python train.py --positions="rope" --rope_base=1020.0 --parallel_block=false --init_std_up=0.0537 --lr_mult_o=3.0 --lr_mult_down=2.0 --grad_clip=1.0 --doc_mask=true
Each number is 128 + 24 x the weight over its row's rms, rounded and kept within 0 to 255. Layers, rows and columns count from 0. Numbers have three digits each. The size before them is the row's rms in percent of the matrix's.

# layer 3 MLP down (transposed), 768x96, rms 0.0614, rows 461-666, columns 0-31
080:098143136111075088114089140142121131142145101107130092131185080135101147137120162125104156115112
074:126133099119127131153122126168124173131059132113110127109148179131118141118100134133112162140148
090:121111128137119094091144079115086119107150134143096101122119115105168128113134132166120123151141
079:077135124130086110151124177181085108124108184131133111148095143107142155142166134144128152130104
121:155103181138175133114122137121115164117177113106094127102115093175111124126167142189140127126157
117:136152111182098135164161119105169181139143100150136138141138140096122113142124150124162104104115
104:154141119139168100120115143116138166170143116132154116123121114156132145110181117131085083094103
103:154154139105109114123128105126124128078125140133125132101126105104109103107150148118130056151082
101:111134105116112094120106131104147129102107116129128140169123106126142157104131112086072140090093
112:099141138147126115145127163107076095143134112125116152184152151161094130131111135198101131138124
115:106150072133150141101118103106111130122125074103110150137092117172137107142115157153098109099145
108:123137147090151109090105128131118156098157145144133123112142086159125115093125138060147111104141
103:106126133122118105152119106147100124108106141133138144158118147145134135154130152130131124145109
103:101151146111127133137127141159094125088143110098129152142120133152173186137089049121143147152125
103:156136109104145127116138115151142130073109102111174105147149142134122162128127143098171132114117
114:105094079104129110105099131128127129087114137115151099116154129131140096157156112134132182148123
065:149125119156123120137142107144121116172087112117139140137126171162120118175137167107136149118145
095:156133115147151094147143133170108160150140134111145128063147089130138127123156161154105120134110
084:128161129123095123169129111154126126105170124119123125126111125116140082077151133109154116080110
111:171135165143134139131129070139129154174140121136136122127138108125147114107137125140145070129135
122:158144092100148169106176136126094167139119156113117131067164133125161115122101138143115142118125
096:149122107170112106103126108131164122147103140102151123185133114151133163174114113141134128146145
066:111105143139112123136133136139124122097132167115143108143199101112133123148181130179100195151141
109:093144139130105140111103107114137142139164156100136135115184127116161101154130198154086133116148
085:134112125132157158140143148136141131125104138106125130081145140121112139152145124162138136132158
077:155097105129119120173116173115136104128148129104130132097141143143151119111134154142157107118154
090:121115146135117142173184121132103156118125109137122098134143160130173124142154115161093162119146
079:115138095117117118163093118151130123124106108134124110147146086133140135127129142107119100126113
098:148121125146152141112124196144131162153147149159070106133113122170147102148149110147129086143126
097:120135101106120140157115142121149174096156163160121162122165163133084092113101153144151111093117
056:104088152157109090104146119099122142083087120161133122141160106117133143140141135164164141147131
092:109131115095073099128115130137115132105128137125130131153106130162125119127092144146163121124115
103:124137149143166137134173134143140132126119123155100124132169165113119139109146145152139102091146
135:148165130155091103099118138149143138169142113113132125105167119122132129083105202121151118128145
086:107107147157114119142126097163108077084137116092105105134129166133152152146138129115111127104100
115:050114152140112122093119136152073139114134141154136098134137121142136108174123140132134166163130
080:122121112146094165195149157127139157104106109097087066178152077090133124161149125155132124129119
116:161132164074105117115119118165131131147129082135173161124129112128164133146135155155111119135150
102:117139104080114141142126138147174086091123089118125132125121100170154178119114148099142111126151
088:100128108168160123139115141152147171125111110149123102155139134147144094113164153139114126108118
100:154124147132104110167129143101116111157133136118111101166127084140160144122166107169103134116102
071:090160110114103113142113084120105152081099100140103135101110106151115119131121062115107133150156
091:146104094114121115106153107110114140112101112151147115145115118174186097137123105141065160104051
102:090097095184129127143111153110100152110113150125097128145167125114114097138162130128131081130116
087:145068106142139147105099122113147101109123116142118106117131139132099131114148141113107140071103
112:146123090127129167135103125112150130119133116100100106052103107125098175117148119101134107098147
092:110136115140161127160131086116152125132068107149125127128141141140115112157130111127140147128181
079:137098166161100119162188128125137126123139096090117125131130134153185142117196137161126124095112
078:112103084132071160122151148129135137081138124125142132131137105185138153155180148153124112110139
121:169114144103116120099110113102141113144140146090089119119146131091145119142112135158122151129108
089:141083111133130121119133141099126103103052106123119100194090143121142093144093127165127147109115
116:114134131150101132142151179103133199172108134140114113138151114138123160124165172135126114153146
098:154143133083136161132119103094150174154129141114135158126171160101140110132096144178127128115139
094:113108136117101138132124141160136113145119107138159095112148132177113097111091145083099135137132
109:115128116136135145150139133112152160122090156144127174104143151123130114139134114093124105128147
113:117165133089139119160135098153151157137167111149113174169166155163148126116149123123147073110164
076:164116143147148175136153148110116137102121086167143150149166102113131145138146144154118129099119
077:115154139126132135168140144137146130133080102133139134109114168107125120131150100171098121143144
100:109106126167144106155140114149098133140144106130183160133114051140126105138095095134102154071135
106:128147122164159113141150145148129121095101174107153146082108108159132148086176106164156124054106
126:132118135119068119106085112131110128148069137106144127143127117161113093159154153089132152147136
106:128065095127114142134152127108138112150122130143168115154148126168061108101113148084091122156147
095:119152146142158115130139103103136152118081157102130136121123075120137117161124126176125123128135
120:130135098165133154141121134108102147121147137090112116144132129100141125106126117100077112085124
122:077146131126105130156121131120108171094167109122108147137082148088147132140164143107163130142152
052:112103108141090143123104155088135115134110125144137097169180109133102146168153107147086148112174
103:189126134107140106102155155120124143135098129096155135179142171139139140131113139097140114132165
121:128124154130109098094126135132174102132138123140112105084114146124132155144094139144093116094142
093:147114115119150156163153127155086148141122126104103144132153134126132111183109118160095156131152
108:150100148138193099160123078106114161141101079102126131126125129123176119154149136148171147123180
110:124147119156117144195170164117094144129116145110118165102115143144148123099114101130127137142142
074:087129128100100117177129172136122102093114127154127162152121117145124134143100130137117175099122
058:150107135145107173149146117146125087084102141124119160134132110144122135095104110127121143152162
073:144109111143074128128147096119121146106088100106127083127138126137157162129118127134138157090135
094:124144094129098160145124145175111134138099108112157119121135125117156085112090139126152089178140
108:130116122144117106136161067133122127116119154148112112135110120112165156129141171122144115109105
105:115140134125114144112183112150118137125159136164138179070131140134115152161115125143119080127127
106:152106094153126137151121154130101110101145119081148098157149100148107134099135117127091137123134
088:088088176136111090134102122158116145090087124126176125124143091153136150141116123152164164107139
110:085144162086122115150154121121104132121108118126155145086138066166134150151113162137137131122128
117:127124130114154120122138144132149139159094116143109122137106113146118113094118139171143112152142
126:130084124113137122138137134107144108083122081152119162139143161110135140135098171113134103131119
095:134130104153121156130136099169130120140086093131123158091121101154065116125121114103134120136134
114:106133141160105122136144125118143146126144112113092121131146124125106119118151143126176187148123
085:171158150163118150115133117157125126164123109178090140108129115171123145142128113119128139144125
123:103123109103196129125138113096173071143152102142146165147163123103111114103144127112093074096155
084:084138094124123135143167142149127171121133111090133145135134128124128138152169179134122135090108
100:138120099157095148129116168149154164092164132110109127131158141140114116125079085080117142161106
095:126123114137116147122173138142109117094094110134113138135127139131167134191139133139111139164164
073:142106107119085106147093130118145096128103143108130101146146117129157110168129154169150135119077
120:136124147131127186146113119146081088118160093144129112108152111157152124143096131171121120150126
120:056159117120085132123132157152100092111120157128116106131107119112138133134092112101104131175147
083:105189088110142105164136168134144129125072144098129142098113120123140140137122099144168153141126
090:119121105120136158206149128126168174122142114091150167106146146122184133086126155165102123155147
108:100104130123083104120106151180136163111090107138115155159173097139130139127165138137141080102111
072:131115113169129099174138113132118128156154146135093142161130178114135107131159106143126102133172
123:124069148162134132087092152093142131160108141150156124140109124164126128125124119103123132091109
077:115120120164100164115140140136119113093081155079106127114132117124098127171140126145110121138129
081:103056123130108122131152122152167100141096148119151067139125115132158112096133174134114092115147
109:148144148121113153133134135140112130138107101137160121140135124117133172061124121104133074160119
121:113079127110188130155100127169151177112125123138127127161123123117136114087144152118141130126156
107:068089118106100106132104159128129145116131107121132154100119080096139148108149141152159141142138
065:153092102127104131176104124132134101085112144129112104113129073141151134086125135167120148153129
081:128146115158085128105127155126077155097104128124132122109173133139151105145105164150084129108149
112:122136130090177145145124148127162127141113134146141145131169173150075154113147125149142139101112
133:115134158188092132093128132119124079147125190115125171117123115120110151138098139138164154119143
082:161137109119066072152150126158145091189128114096094105133137108149144121142118148128109151120173
103:133104123179130156150120105120114129093104054134158090119142147130149127132144136128125141166170
104:112143142130170134151095145131135139123103134182154098132138122119116158117174157161098161130134
084:097076134122097161156144139139105122101124163103131106157088102144154106142128117145098066114119
108:141124125153152121156170157164137129135150145148102141173094109157129140090094139114167154147111
092:132124111165153116137139097140143132114168158087150105139162093113164083132152152129123104105089
082:132103125148096075130139133158124134113120183130111189125103130111123156133124144194128155094142
106:120122097129122105110131108123123136127110149153095163146083135162131172115112096141117112117083
090:103138143131155083151146135112129126117119132113169100184129126109100110091108132118130155114102
075:133124110180108114156171099175107115166120158107129120142110166179103133099088110113139129150161
120:131131152173165127149179074119135112134154140102126126107137093146115122149106105136075117105166
109:096158154146138156159152120136138116131169142138133130098120110163147140122150149162144136126054
092:094114128207149159131132169105106170143154122135152083145183120164147102123124134150143108128181
102:135157094155127120125143168118138113127102117120117091153151104110152113145092140172110130130108
106:149147141118123138122129102144111109136133141113159110121098124086145136127146144157108105093165
099:103106116116132117141073134132139131084165114117119119171087145147160116084158114136127087098145
117:090115134118131144119165176140132098138151147189141148109112126113107149121120122129111108127059
112:119111095137134132146123115125091120135122178098096141079125115176135141147150181156104087072113
072:174114126171098125197130085120100102161097105105160152132117093115109111155098112183107118142151
101:141153102147086113120097114094128125157109122120113104129145132132136109166088097128142102134147
077:104092126147137122170113174154105122121148115148127112122098097132127092100111160167126128166124
131:142135151140094172106100133107098125111163132156094141134163132104119149154158167127107146113175
088:137091088180091086153163117146151131115134148149125093138096079116106148112134131137133115147082
066:138070165134070140148154132118147103136149080148125116121116122125152102142123087147131120105133
103:152115110066108133104128109117080098102116123109127110129128083137158162158139136169113183109151
097:069089146175084147118119126110155128147128154084088154124119134134123103182139103146157182166115
085:095113091109094100107142084094113095075137111118134132153119116167179142166118120122112104103188
115:122093128111113130064077174131120102085116114132138156160151109149110150119171177101110125142119
100:123104125157135131152154133114103131107125100122131123167118159177109098144100181141081088131155
088:119115105131141107108113114114161131080126103099115097134141131103164102146118135083113162109147
096:118134115112133106095159090090146118160113085092127107147144143128127142151161142138167095131141
097:145094114100112120080114157132080087104085142113116150115171139135156142144090142153133083120131
094:098128124100134142160146113135145148124100115124111169105122158159179119143149147148078138101092
063:097102128130119119114136142135119130127107120098093106121135131117155122114182144125110109080152
080:128133143095155144143133140115140125149143158098113107108149113175106127106084087139164153118171
097:117178119108098123111188109150093108135141115135121079119163136146133104175132142155102107130095
090:112133144125131153112122113139109127134099102131135129113144119116144146102147096090117139136144
085:131142135098069097125140124126147125156063159125093092132106141194157134126125120178128127081143
094:146119150100098125121104111091104135104101115109112116109110120141105147146130173105113119131160
082:144135155148082115141122122139135133161106139142150104155112147105151073161110121084111121130145
110:146121078095137094131122176149126086138114133126148152142103137131158135162118058078126115086092
098:096131091216104143147141148144112122126077136142156158156156114157089103105179150083130123125107
123:120094113168128127087116089119100106152109164122131115181106156114120121112116100163092138180130
092:064158103130096132131121132156132159112114140138101144139117123166158132125135095141155143080131
122:112099155119106124161135090105158169110091112131119120129102112142145133134161161099140153169086
086:105119138130109141109147149129152127128086173159146124147117178107145126128153134082120147107119
086:139122121126127139125134075117102117112114146119120115139169076125160122217153149130143147094095
101:160142162142142123137102122124147131181138153159146132125115132139108149145168102125124075131138
111:087162180100089181135123124131166145161144118148119113139108170127107104133096138094166138141178
093:130123134151139170148138138140144155136108160125125122132131119130145138145140102120069144187097
098:154124064129103105161107162139121151100153121152153143115085096102114096149069113157114090144136
056:148145120104083110111119130164122118122137142104140096121170157124169106153124135148126167113102
070:108115118141106126172137132155131125100110148173134109143108095150097101127156109150143132130153
081:127126092078120143125092100137131156141108135138123086117115134120144131163151140115083140103125
093:138129123146170122100126150137079178134164155145105125115180153108146123189127158118125086120136
093:168139118158117163138124142100175138147123128102123158185135137130130106138139139180120163135133
067:154150122098121079129159122173102131106137151114145155127091153118159170151175119123085097159116
096:140150055127155114139103111136109141117107142106147111093136148121155153179178144148108160139156
088:130127142117106094164134159118152111093152122148119125113119103120144124108146125143135085133114
125:110122121131143102129136168120085151147165132168144138172061104111105102105110141146115140135111
112:147161148163142135144138122098114153107182129126125091157110126152144114155135138117121151096151
100:161117131153086142159121135149084141145089167146133168120145143111092119102110142168155100143159
121:095095144181111121138113157106104118167129134126134116167120124162148141154147141102116093130126
077:155104103154116171173178120112109074101117149122141142107165096163119125148148111153138118166119
125:121138138161114122136118107067170137104162148113118150122165108115096143132138111103127120165086
086:115134111124139162124138139165117157150127090115160087103154151147157134135131159104117163136157
103:097167114107123172115112167136163103109096119141121107153130164150166110128121119128153133088139
073:073110091112121130126139157146156113122120135109151092105172114096149110118126126150120157161170
072:095115088110109144139127112119131110147118129125146117125131150108155074100142158132118153079124
122:124115079094126122153096144112150113134126127107121165143100110137134107087146079125121122202118
113:109116137114115173098110115136134119140134140115178147106075099097120133139112080128137146187154
094:100136140111114146125136089136144102122111054129119102148119145171145073134088140151123122102156
115:104091077104114124113147149123145160125165125138115149109133143090138147154117138097121177099170
122:097158082155120120122132148161141126164159140176135134110141111133144149136077120135107151102144
075:154118123144090129135171145133091125119117114092132081134134199112141102160173181096129155090088
080:102139122156128112162133174157143129104112138153127120139118127127149127118141110097150118112123
106:104100122150136118135145169140125116123086101124152143119091093133125113112138098128146112067120
086:155083092135142106154128099109158129103077165109138106106133098151118149139104179119142136121125
081:089124112141123096100146155128118143137105146141127130076147152142140126139123105157173109139151
108:116118107151138142112129141157127142121095187104120086108192119116114120173120112131153121122100
114:145073133134134149161090107062111118115160120123110126129141140132152110148114123126123142106112
091:123177109138165164130128154117113143061109154110094152159130114138122119132106130149087176143161
086:084103109183093140107149132117080090113153167151110127124157150101138062109110124129117111137173
132:145078128149183127130134125126132107170083132109101121083115108141139130106155115147087130100111
100:133140115170100129126165129125149209119158129090150139177147153100103125117131104154120115140109
106:109080125120136122098119130165137129094167129123108129113121126131146123112120151170176108133102
074:146162116103118130085144119125099129158049146129161126119119132152140076163136125142119150102158
086:155121152176140118100112137127172126118117138129105048125148151133133136145139124165086153154130
118:126101140110194160126152121087128133122127138137141126113125146137149136108119124090109135077153
107:077131098109139127144106134162131142136107151079151147115141129157129147164103116098159110121141
104:155162165135095137138145127125127136115139154139097158140152167063141126137191098093124139101149
066:129087117096179130155112132089101148142116132113116130143140115132151081155115140120131132143084
088:106116106090121124147151141132092128151119136103124122145133105139147150151137115171091118106141
111:152167087127173154119148108140126115135122129085129109149168102099144138127141125122084121153085
114:152096110147136160132171113137160123113113121145097125110137098094151122145180110136121069142145
072:120110104176129177186117158120102114109140109118145154145130122119156116153127143145126157192130
141:135105123117081105092109119121104141110122143084095145154112126112148140128136175076128103077151
078:093144098136121156151086091108114137091107147096088091166162133080119143141168135139132175088142
092:169141159115171179121079125117143120124125151127101139122130139141116118140156156117132103121173
088:105130143127133125155159151106138152091088142112151141138126118155093115153104163153136107146135
# layer 3 MLP up, 768x96, rms 0.253, rows 462-666, columns 0-31
089:169109130152130088086144135148132161135115131107111158120123124137157128120154142115124118091149
094:147136101125169156117067129126136156127118122091114079099094150091171117147104138110131131123115
095:185121108147121132128135116107132157152129110105140169108135127115078116143083142132110154099126
100:155106124133140104122157136148124129124087113140154096133165131114153108098107133133132105166110
118:103089122146126143161141127144142148130190126142124142100157109124158091099143138129129150175137
099:123147136117114116135099097129133122117119119144125124128151133127119142141165105127114109138150
098:146200119146144153124103120119138084123097149130123164138120123121138143123139131162191179150169
094:171185117144125150091130070130111091121142141139132091132138093131107128099161171127172142139153
105:129135127113106155141148088075122134143113136105113126112100144112126107119135136069118125157118
105:082119117132143137140116147150157136126154161112138110162140160092119104094111131112154133137121
094:131132140163107144104111133098125118138113136100108138124105129115116115092121163173192104134107
108:109096143116097117119132125131097094119102108132151130172099124129123125119144151089201154129097
098:125104105097108122102108151109155123119113169080120123096131118091124128135135152129144102180101
102:101137137165108110089135130106130098119142159160114093122153119145143117098129089112126165132157
104:125123168126146113101115137141146145098145124135124150136134131117120116120132096121129097115131
085:122137124122126147089172144140130103149103150147174107125167100151155120094106118118106127150139
097:097115127123132128149128122161110148148118115102114103125126126120116110134130096102073118154098
090:173174115157116096108153128100118141141113152124150090134171117143122130129146161092177130118117
099:160121119087108111105093134121134112118110094127148068187154085147066100092152141082134136053163
112:159106113121082132124148141184097164105135151139125151103140095113123137104143107080096115136120
097:156120143130111132126101139146126142146158153125129136141110103163135192137133122074136134121158
086:107131111061104161179135142109114186151132131145122137132126155110072126143104134135124103105095
101:114125142083084101163140147184142154107107172172095099090126125107116149156085120145167135127151
096:139147176129116111151119134091109102099143100187143142125113097100162113079130107086090098175134
085:140095113076111139125156145101122148119194095126087118103101121116124128151136148106082140152128
099:108136143141125153145169133134086104137156155142143102124092158138124158135134150132115146108134
090:129145114112108134126089104143113085089097061129153117142121123142079136132153165095112091129144
103:133118120089158112107147142126134090096196101136129087117156144095070104141142117122129118165129
106:155178108124102133127155136132148132098120137148146148150132152143107081131114160157170130121095
079:144171138138142152141123140114150126168132115136110130117123168154142085098144089124083131139162
106:112125166113152110095120090152129162150132120148101115117151151094132140109153140108106107125102
093:133134146155145116111100133134125105123112127157144141129084124103112098145123165121154135190135
120:112212141141162129123102116144120137102169133128146165113127169125105114115107121175129119135138
102:137153141154109092100089157132109180121098163145144149137097097148157147125123165135127092127144
098:114126114122151169136176153134119135103122145146154087129129142167127166103119106108110133073109
099:113117143136124124147142120093189133095112117111137101118128113131135155157142122138134144130120
108:161114120092123153078098144162118161146125122172148119108104133110127139101138137139111105130108
091:129117135174127123135093137140110085198152154159111112124140142129117118154156115118138129158136
085:135134144119077110141130138100134124120144157111129133051109127150130122141112080134123093107138
107:118123136147118124101148106138160137091127091119163128133105144081112111152116124156125107108144
081:121152068104137149132114113139153099146173113107158111106125105100112136115149148140146174115133
098:120191090133142143143143134126152123144133107098136116108104156109105116152144149132194134119116
086:120150129106112173139167125152154153129113128119114088141105143164135137102135178169095130152122
099:137109104139149184127107128125148142133121153172133141108127135116117094118145167081101135128091
097:152087153153181109155140137106150114089143132136111166164149122110173131133122119093111139186132
102:131099176125129115101142140182098157113151188123133106123132140126115105103169113164132109129079
084:162106119124108112172170134138117128136083124116162120147111142124081159120209175113156110172078
097:179115124122118143090139102144150119128116152136140180172127135163115164120183113138109142092123
111:133161130133181118148122152137201095099137133115142099168137136135123161115132120128118147124159
090:134117141108141168140152148059125134124121165160115125131140123153100142132129130129161113150140
107:140096125156145107143112088126113103103153130094136094119104134158107103116113125138142121168169
091:137140123169124063100110158109103111093107110113116110155090108151066103109126102082158142107136
112:140125181155146120138075127124099091113094136160168091117153140186107142067131152100122099156122
103:185140122094128121117114131119113099130097166147163118119154085152103097157140086118125141124134
111:104086174112106092095143134146136171122124171109129157135134122135143177147095166100141120137131
092:152181130145172165137136132105148122134154117151121146161129106104112148144135130141121149133128
085:119102103123122137169119122106108138125149149093124116153100132142134132145110183107125123121109
099:147118148131110150133157127137106161153134111105128132122174125130142124144164153081136131144144
109:128117133156102134159132111079113130106121129134158118110152124111122087158072109094096102201091
111:104091117093158124124149121117168097148115145125150124146114155146112140101161101107134115087113
097:117139158130124111113111067110154103082120180125123164123114117125143158174097106129128121102088
099:144109135086135136110127181125173107153137153117106118125133186130128133143123114174082163134094
119:118096087149148162122118134082107154185196122118125101107107130128136159107137154070108137102093
110:155105133146114114135110100145138113144155138136115168148149106095060139084126124153075145102098
075:137127155085110102109142120139133134143185118143121174122095161136117125112108142171112096120106
099:130108155138167124084146083099133120131131116071116173103094135144085109108135157154123158089128
110:108116084127146107169118158144099092095162133143129135118149087104116158123099120134136117124159
099:123135128141139116140138114058159102125103147137171134112146133085121133089143121106128124216105
103:124100203083129099141136132131172115104147126119126126181129129126109118113149161071167108130140
104:112079125123155095121122132164152110113150122138130100127158115126088151127137131128160154136125
092:138149182125111158105092113113129136103076107143187143099142124152079150140130170168098172120086
078:130134218099113110109137172131132153121176113163159071104158130095137113139118097106138153123128
091:117130127143106094106156104124123159132125105140149120150117138148108154085137156143106123156101
098:145124181116126102118138093116098139101111150151135112139160113160120121119144078123168124115128
102:141119144135127117138147135119157099098165154171133120126101150148104141138129132121106151116146
105:123137108115176136096152118126138091114131157129134107133138112112132138132077133112119101134124
104:104098126136142136093101144152151072140146145152139137179138157123132160124167096109118121160097
094:168110114142169122153127129120114127122108110169089140149082107062094119138177145110099147188140
108:070115163135106090109124122156124124089121095140138134148078107127110134110135152146119105111150
107:159124110169155142101105131121171124097126141107161127083130144117154115102108119141171093109162
118:106087129100159098149158154155102123122149150148140110128141103202097165148158140159118139133159
090:114173129145115158137101137101133109135131203152116118128159131133147112116159141144143139121139
109:113109151133101124170150137100117120149099128116110106142094089118155158105104117164137152098133
097:155135134118116108118149138114156109109134105106127103134155102147130105154089155074085137096146
109:174120131127120112106122155166097179105145177102134146087096137089132104153139135136119144125125
090:194107164124111142132149141148154122142132153130206096108150150077116122113089140139137141097144
102:166109161122122111099122144147159153116185097135113117133123206144108132136116117103141105195133
090:135129146150135131108121117117142174104118123123143130134153131119124175112098131097135132127131
084:099103179150124155112119125147142140125122151126130094127099149102103120143163130116119077137095
107:168117126160101144132145148112197121136143189147126121131132145120160181109171129121129136135145
107:136083134142151127174180122140134137147118135127111137132108142124088151130133135078113124075128
085:143123096140115137140135100140137155119141093085139130090160123105134107117137180115074125125161
089:151152153152135134105146153174088124159113136130130118122130113098068108133144148117139125100141
113:105175201145149139109114139096154120146168116108139123112131109111101176134121131147142108104135
080:129080168107145130138140149125129157124090147081165121099099140122103156148078108114126158110135
103:141144182122107088153131127174139105140179100126105097139155102146094159096155139138101118109149
093:174140113135132121189105130079125125161109157122149123146107141135119106106162095148150147127165
092:083127099132127164100093158147137095115140116122120136116107095123142124133144135113131108115113
109:142109139173099106157117135117132111129178107129109099040144089124144098120121133126161127155147
110:155132096107122126111122131129128089116117147141140135143129132122119123056134167141113141090054
103:090126108068097091120130121102119118131132132140136187139121112053075143121131144164130102145121
081:144113127111105129105122127124142177124162101201169125090137094115116102136141116133114107113121
093:119126184110139120064174096093125111115146112123158101144142157140126108113145183136135131099088
113:167145112138157167120123129113152145113135157127144186133094149124153148138098132105094140146105
124:179129107164102128110144130113091101151118135112133156135116166127131173118085115158209182138100
102:131113106181141125120138112103174113147121093134115141127162144109109118125060129131114124126130
091:151115150059117098119141149144129125112158107098134123124099164172131190169089100149096140110082
102:088095159130144132180160125159112137115114136149120124133133108170106157134109142089121176121149
083:143111138126166176090150150113137147111113160122137106183117151119162147096152157153144092134098
106:082166167090124141097122097100159137100124157128161135105164121111139147113156114154138127158135
095:148122138056107184143162123034128149110121126147113128124108153188118146131167077137153136110121
104:159165094110143168137122090142113139124142095135096129135115139152132145120130096156131130120142
107:122092147127151135106108123055138144108124149116141123121123173121182128123131115112110095137088
100:104118107142146178105139139093140126115121132163121158143106153121125164163138115064147138124155
097:125112135150139116134140139143111113153129148119118084119115127123078137122121121109101128098173
116:175188128069150125056117150121136108110118124125094109147134103113096117107122172127118140142140
095:175151102117123158125127126138128122179087104136146128140092099152108149111167155132096150145088
093:118130113145124137139133182153131137141161092121123095124112105177090150130133161088129122136155
104:117110154073157171147133099051106119133140143116105171114133151143120115070126107115118119153140
096:129133114165131154170148138118144133114122128109105132087152139139121110127120095128118149108101
100:159125114108139127163163131094127099117116164114166146095170108113132157134108115118152120142121
103:142117115162124165134103146139158154141103125126133123152130131092143126142145121102192100105133
108:125095155124159105162132117138111097177101135133117153106143137160117120114117145110110123105129
086:166154127113167167123136126140107090147093104140171104127110162101143115145123098117133145097137
106:163121128175131109117114134140135132106102135130141167118143086151141159146121150091105114182103
094:151127107137121124100150125131162104162119120122124158142114140130164159144139144097098130143172
116:128168129112112165120143132111131171158158097103093156079165129123096103120134162144095141131152
089:153121164101197141141092164143098119140112117115139149117157156132160085152158122120093104130128
085:153102118150133129127143113154151111091075165178183137164173170165119117165144144133149123164145
110:114163122114073100101158165107117138146091140163137143155100148096114128069147132134122114103062
092:171125085120126098152148129106120105110136130130125143182137106111116116092154136118094126102185
094:142136156075143121114142121109148196138135152127108147154114107137132117129099155141098150115139
104:176136151147108093111133105119111164137152090119111126077108151135099123133081167151141103128124
102:165142132136106126146128115097103115120139209125128127144108134100139140155105117132135153106110
106:113115135126112092098130189121120135099142109173122196119110109147156122136191126125142167111137
098:147148164145114131179114144152107084090114150154144111154137100096123117078119134132095137168130
099:123141129117093146129135069131083180110104106148118116147115107101149131125143155134121122155132
101:229134121129106102091111141100153091103153132160176113162146119154117162104121113146166121102138
078:138113105122110115115142151159155115101160118128143125161121090154100139135129180110127123105142
087:183150123100147116115165140151131136127142150156110118111108139119168120112110156140109083171090
103:092150131158109142138172123124108069126159114136086146147105153135097149154158141125176114100126
097:156136095142100117103145161128126120130138158151144187141142112143137160118126146164150151116138
098:140198147132107120107149138129131151152128134172101119132121158142162159094170134096115148105134
100:133104090130189148116083130105106091106125112121111145141114097135130175114111112142145105109088
096:132117092158157119125161146164103109099120140148144106145152183157095142125074109170112122119146
100:094151139118161136150122133128126124137134165107137207117124133126135154140103129142121119146137
096:192177130122113127130136136159111154150148126151094113119162130092131126131111081141155144135147
111:125102156138176105130133077152137103136164118134102112150144137092128112104153145150144141128121
102:135118137113128104143140126106127079134136154119125108145127105113105160127046163116092130141157
101:112090168143081120114100123124099120095087115145094111114127112141146165087152110131126103095098
090:170141159123122151120126093138124148144154130162133125147112143167123125171142114133198138123164
097:103169134094126135137122120118108112142163097130123110142155169137141145130086121124156132096125
097:141110113107162074133123104110146158098180130115150164154131157085158139129102107090106119132145
108:084127164096106134132110147158121105116127147141134116128124093129160136104162124094167163118113
096:134134120144125129132105088137116139157149139156139104128108174140161108136123118109149139096176
083:112114143135126161127165114127133145146117123116144099158145125105174191098134100130144132119118
083:125144144122143121113129123132106131135098120101123101111139185108151110105142161154116125139108
093:093119127116098135135134139092131106108147098214158113121165112115088136116107095118120106177126
091:144155168145118083094133108127141111151127174147176115152140130150095173140137135120137141124137
109:133116198112205127060138128130124108132104119142098110140144157149106102123112163122126108137121
096:158159163136119111151097119124168134168194103106118069161119126132148108142138089144151117100157
077:110178102074136121096164125153139111107145148121143102107095167099152146163132133085163105139090
093:116114127153089124131098130127167130153108102114096117138128114119115157123127159151186116164173
088:123121109141135126125099127146170126130096140106122130101117163143116165140158108137113145154128
101:146117111142110105129103095143133120125136107144121087134112145083103128108125112164129145124098
110:150133105089120110119053105116096122172118147135119123140092139121116097121111110104168137148152
093:128121119140216135153139108114108139125118115105115103123141108096161135121128118086127124101136
096:169166117129098145142101166093114123105092141141117101149111128122139142133150146134140103182137
089:135116162160138119101118093130111138111142095125103112137151109138107147125134141134065093098112
120:087139109143156140137107163053124123107133161132161128165088129151091118114169170113182138136118
089:115125131145127119166096147124126085144164154138113143124105119117120191134145129089127096127127
103:120184167154179118124144138131144165154123093135118118157129175121149165125144131089106166129126
092:166096141113142078151159124145131118126101122128149118162103149139142196123150141124118125109099
089:121142151166172126102137121120123137139114094120189157097134093104144128155114107171134162149176
110:120143159112129118134139123168136153122146093130125133134127119110142106168149125122093131159130
101:120113132138155151121060144146134115133202120146080108148123089126144115106164110121139161125106
095:120125132170081144109140114139153091108093152139133134108151135110145096130127125126120114088129
114:116105129083134086133142124121086112140161137182116134076099120112102105122138144117129160069143
109:138127131162118125074122107133112122119147120116113110105140111119105148090150144123157126134118
091:134153170125106123159166096115159095152153154135156104139101141099126133149186143095127101094105
091:110122147137136165122136128069128114097112124155133107116150122091148140126154107126112118127150
096:124184107105132189093107121125134104131148155144128136126150147147101152144149145103126131143153
091:086153145117119114101073093135114107082113136126129126163126110086100132080147102105152138133143
088:154166109177145065136107091151159121099163112066137101137140150151148102139137138112107153128116
107:121113160145143167139152158106151099113144108115100089081088159130119141075148090169171110131129
107:132081170117148147187124152151134112154162133094097150146159129117118132109135131129147142125129
091:121110183129175105142140142126096114100154126150136097121110118103102118108101097151158124116121
086:153116148113140159144092124103167166112137130125136093163098115123171115144154137115150099158075
116:141099139112130109120143158175108103131145145115105155131169128142063132105077126096157142108121
102:138142133132136112151109147100123115116106149102171141125108158113110114108139102096154111120144
101:147121100135109117163165123124151142149150103147141122123088119124139118113151105141139100129101
092:135138124129167088114142100158174137129137178161127107161143104159125177133148108087135132146152
090:129123148182135137118112126168142103141125129144095126146154122131158137115129165125153129104123
102:122147168161102082134103165163135157115120137160187120118124142082136136125150123128128172141124
099:144120156134107126156145122104130069092130114119081098123153133086139106103117091126166132120136
101:115141085074153098155118134151142125138115090091137108116121127175142115113123147141153112166088
083:142167168153185138071117099142139129138142152115160125107150174113121122097107162138121137149117
089:150131141111134176093082137129102164129126110142104094113131114081122121104146137172150138154124
100:131098128153109121133133118142092140120117160112142125088139095130100138098164141121141142153135
103:074115132112138167135130155097179114130134117128107104094141092171097142145123147090120155136109
078:110140186132129112110169140107129141124125152104150100127159115102132097123116096122134082125121
124:188081111131178129100131132144122127140139106097118100141141104124127118125111117113141169108091
099:148142166108112102094156136123151149126207132138148114154121156053116124151141117149125099114138
093:173129105084140086119147182101112114125123131097109158135144164114146149117114128122129144166105
101:204097112096105138115136155147113147118125128141139145135160129097107121082181086118156087131153